Weights of a small transformer language model: 9 layers, 107M tokens.
Each number is 500 + 25 x the weight over the matrix's rms, rounded and kept within 0 to 999. Layers, rows and columns count from 0. Numbers have three digits each.

# layer 4 MLP up, 512x160, rms 0.143, rows 221-229, columns 0-159
476485495504493496518492502454509487497506481501507473515484488553508539526508476475469467511517521537521503516496527469489472497460540514536498478494497514500532516520505521497484497490466507486483492436501515482496499533486458491499537505498463493480508479533534570501516503520453539498510498483523464542461513457500511514480533480519494474501513469515500480514506514496461499463521480496554522509509513454451533534504509507500484507447471483516528478518527513510513536462514520
508486516494493506503468476465535457462501487522514532515501514534512480510476513494522480523496501504464494506495455505515527512521504496520508522484475478519502498499519494493479510472514495541478514546460539489513508482491513503516507510486427493486492497502500541477487496484532478481483505496513487489494466469467469537526512471509469507493534532500493517522531481470487512496505504512521519515508515498484489501486492508488487545503473488520494500493538493501500474449498511
533500540462500509498522489514499476461527466467489503526499524503567489514521545475498485522506498502427492486517529530480474486491516528483468509524544490493508513492498506521509525549471448547501513482551491490450528499472552492490472506490504465511465502524514520506497517466534490524515485518492470474454439446550492474479511488478499495499527436499487493499496532540511499498490494506451489464463529517514485517501562488485498514499470491501495498507504529518455506522504491
484462488493516518516447531528503487535493500525467568506489464513527524496518523506496515533503508503488483505473513489541483491472459510483470469532474516463462541551497506530508524497489487490498468528501484496503456493520486481483469458502511503490517499512514500526524533517508476504485514466501490505525478482561505464509467468504482505530504493491514540476468449525520499507538523502484478521463509503514486472532527491473490497520502558516483469496498454537489499519539495
471541525475509521492498497494485528471439478456488492467525492455476497468476513525482548518531508469482490532456486500507553504511543492486486490535461537509470522482528530481492488504488512482485488501515508495503501487547504520494530504475507463479501454508476524514465501490506477513516515503505493480496515525521509534539487521484503474482489482487498508449545539508484464511492507478498512447515525490562471521515455492502492478505504483534486502558547508457550497516539519
491525488495485458520433481524495537504515529519505506527522501482470486484467524477455513460497495517465474513505521478519543486532499513479491500501492486469487535510507471543560512522507501513493510565541465465476520507549503501482513464486478501521503487493480491470473536494519521484466508489491525510503487483474455506468462496462484518461499525503519486461495541517517561480486484476460480520489472524506511486474489557526500506500495520506497532518486489536511460473511520
513532480549480505525467504482575525530515523521514487469501524521539512474567522479491486508555450487493506561532513492496533518488448500489479532454515512499455491520516537465517503525484503456516505472484507470498442485514513513542512520519561486480509463492526505502525451505501498473517495463463471489513492527518498475441500487493461495514491531501489489520523497480497457485470468499522454512498512516480516503498510523509489492531523486486551506490528505485499481507463530
553453459497506496516497510514480509483466496512515513518517461489515528495492506456444483515497531489499522486508536501489485507525540478496473481469486488493479547521503496503479537541518523503485509496513506500471470513522487478477503541514492462481469558502534522503515471470510511473499534486477485503535515447524508478512491496513510536529512486494496504490474513493476463525506490494529469449491539465494512518470529499492506486499488463482519461486503494523470531499504530
501574486476500475519485503491501520486536497512460508484481515520507491538492474486479494503494504501498529505521504468507481496501529518476453508539478542520555480524475515500487478476493509530492544503496468497509494505520502466508484517513506487489460517532481513519485535519485502494498472488497516534494482516490523473479520502470499500462498488528466500451483530512521507516449458505483517489536472476507525503503526475459495511539445490504570510510483513488491478472521503
# layer 4 MLP down (transposed), 512x160, rms 0.229, rows 221-228, columns 0-159
506529554510507528488502505465510486574482446477513522491476474516503526464506479524510517492506519476532554530505411462498473490488546506488470532515477494539520467513495494512516487516483527460447510481491503491518554493484549512490481501516526508521533462501485471508519479515496494449520504457502501456518472467532464508467462511569473508506524480512534505538493525493479488541482497466485532449461500490518461521499544504509515511533482527515460481496494497519519474490504480
519514488548474509507495531522487532523476536453538478490467522469533498470510466496495511461487529481503496476504529515497486460520515484496511457496500462500490462488477501512531490510430516500505505464505498546500538493491466511479525510498550450501485518479538507499533497505490509529489473509488509509479535521503515502470500554491523555526454487512498504516489530529509488486460475481465499481508469465498525499519485498448527479502528508517520520510484514457533496529501512
482489463471519534467474487492498502515528458497490514481464504482482526493482525491516538476478482490530489498473482500486528500483471480516446520453505521500517509487436514460522471515512523487525474521485506473553509490494505526486506510502497517458473513528515482482495437501458497526448505492495552506501560501493495472522477526509475491532501553486518517503511540486541498487462520519548520536531501516461497497497519521538481564519483551530452519482485502552520502464470501
512490530490490502490481559510531521502479522499479471430507533506501439517516483507516513504535504510511473505495516518534515476551510500515497481511433454511507495517494493472507507483496522534510446510528469513473488492518531520494481505482500462500460494536508533505530449464519506517477498519486500523501500507499471537475496526487480518471472491499501481541497515466503516491463537525486529475476523499517507490512505520510433481493514525478490515520538518440497555465499458
465435487501482531527535427513520482472502500499502508493490489540529496498537489526498485446506520516520532490504478494471475536506488516465498568500523492492492507496478533475515486515502525475495512507537512478513561527491534548465454510535559510478479503483535552470502470496513492482517505532443478464483491467473548503491493465482473501531475512485537490532543489508515542525462519501507504473485516452499471458451523488541448471484516487499504497504437537525493561507505490
520507498511504501503489489482526522492519522483465471507539526538482538519559494511534440520514479497523546481457473503465469487528550459498486524454524535513478518514544533501481466521433515476494502507469554494514479543471534518526488520507539491526496469512525486533463510480483508499474513489505508488474468487531481490478553486506537496502497512479490482493526474472496470492465479497496486466477487521483526502477533495508526461499490528482508515512479508494457516492499495
528446488511487511519497513493522484476519499501512496507464507458488535531491542496476463493489485471492464457472485511510491524505518504522445549439545477525547541570442486510547531500520491543455521528513464465525476459522510485480499514511509505471517523508509501454496494516521476495494507501502490495493516495502489499484479510492523536508521502482502508494495532477484469460488513513475496524540487465497488491486513510555487517478565476475472464533519484544463504506540501
501507516504485541485481488512493482477492508491507509526453505455512497499490494534515523523517530507538492516512528465552556510503552489487524501521486528542489489469556457508541505488506514502508503500520465505480465515502481476487480494508503474521519539521478459579519497498507530516443503477499485511524508517514472499489477504487496520511473457503512467518462496484478507462526483488500482441477507484460475472543484509467520527470512492489558539478468476488503443490495529